config.yaml
head_dim: 64
vocab_size: 2048
activation: "gelu"
rope_base: 25700.0
lr: 0.00764
beta1: 0.95
schedule: "wsd"
dataset: "wikipedia_en"
Each number is 500 + 40 x the weight over the matrix's rms, rounded and kept within 0 to 999. Layers, rows and columns count from 0. Numbers have three digits each.

# layer 8 attention value, 384x384, rms 0.222, rows 366-383, columns 288-383
483510449452512517581570449479481550493482458501517503519528520529454541523536520528521492452485509553537493481402535441470474457516424496577511451536529493467538494552523515456522510570468501561537542429514473508533497554501545572559492479497505502507487574470478483541483530470470529485
525496500474450527542489528515514488561467532481562491554538473526478554493479493563515511510522511494496446473435556589436430496502523503525490431545483419418614473496464511483527520558517535490528476513573506476483528552466484474521478506559479491441469563507456503478486455541555419510
492477530530518545469506488484539562447444457517421530445493536524497479522538487519504514518547483466479495512446466538535489479515460514507458567477420450480502537508542465485475469500549417534521467527470504579481537480440459565497511497500383495461519493536542484518458525542491477490
524476515576528460432503462434455481497544545492464537471458502463517527508423466525532478509489492487459533463506476533553485491475494530517473475524475438466504484525443454522514425528458442457544502531555529558522415554489430522398549488428489490523504458471461473480528392502555412463
431545480566509512498556479482443487528483563452461489498515488478475520461549499553458463525494506475503511505547521430437497513491534590433500528443530452541453493444445541473517500521520486525492548525534520482544508447553510524582471625492530584497597438509443496434470443526531484476
432501532562494435463487483514489464546471517499493397551527531560524532482495474461501499522544499467457507494525494475462490509441552577536455476458494521464538553481477535543473467489522451540551512485501525484473530535506492479446539462488588515468565476515505479476532483489486519515
449523543504467534502493458546458545510462592490465500420506469501452491518424530522519427547490483541497474559511486547415542540475574534500523522531451480583425506438441543566454458357576510522455528584502466522424545495514519564543498532554561524511499543492404568479512505453466481484
559475451530479500517514539522513485550535501503443450473523496482524537515578465503491436472473435527447431516510458453434481453536473497502439453554560506464504473492447534526509526517499517503516573503471434414447536491530516490518474490482420482521480485502478440468443532551570554499
492414468464501489505501460523443511499521557503585438485478462458501507510495538510535530526506490484493459512543492504526501487540486478521469427469608567482528570465460464499515587530508491465467482521485481506494532468464490542501523494510500474527477573525539541460495439430579445553
512533430473470497529508480487490546472466530470523525518526480535488502506441463545606529572473502518414491533433481518459456514519552445440544534495528524471498533458448560429462516514518553491513555515544547470504463480472471504529491578495532531558453486476513560509462435556573474502
426535485468521524484472528401513526507547420462482556464448514429509459482470518521477524507501439432439494481546456546431538514533508475501526452452545463451505461515507489436514486514514491519498582444504474447528495505525502412497504485501515437538483514484560479471458472566540432513
526512457511489555487453525483495483409563526456475403545514497522485527490579512531535491489523502459564429498508544465510516528490477499511550519506541557480525488513534441497490523544449507497547546471427466516448621508531583498484501448576525486464543531526512490567422558550503570481
500508527462489544430421534542457532483587534472543419544511473491502476565533523580482499439415496557501487527447499523500508459526499515525511444485511567530437523490511437487469472466477509476473473497591488484481545453516476508476477525526519550595465558460454548503512556502538509540
450480482401520527452549448558500496470453466505496521546524517496535508483549510465464463511469544469509532578529560542563505470481447467576591477480503515483571492562505522495528467487492542509541507511596518503446473517502448416567481497558502480469523478526506483505569535462485474490
488541504507505499487486531545497422575511476528478541493490517464483451496536521532527517502485558490501471556470431493446550553576551494490439567448462505441509491489476467515510491428457534535487519487473537440569447468485535548443512523591476461485456506503453440514515515483429501500
505498434441470443447446460561524518532506485494536554518510474534504560517462512538542575481494482465463495437447494486470524488493509450579471474521497456510522553486530556468483486519470552503474549462532501465496552511513512526517479501442475524416457538449491466502507591506537518450
546498545438526477472535465513447540514458464475464531465552487488498554500511508451520485509481476473498493545491561552500542482528430512458535509522508575494477513504493532500471540563486514543485545511477466466583476529516525508557500536479543441515499578454507471504585533474572448519
459494506478530490441472543492562529522453478454513498466453472482478434431485537519442526468474543539429478515499503528476448442535514447530531494480446501509487599484466561496490548461547560428511489506542503530531552493492512558449516492447455505525535467474555436477528458519487455541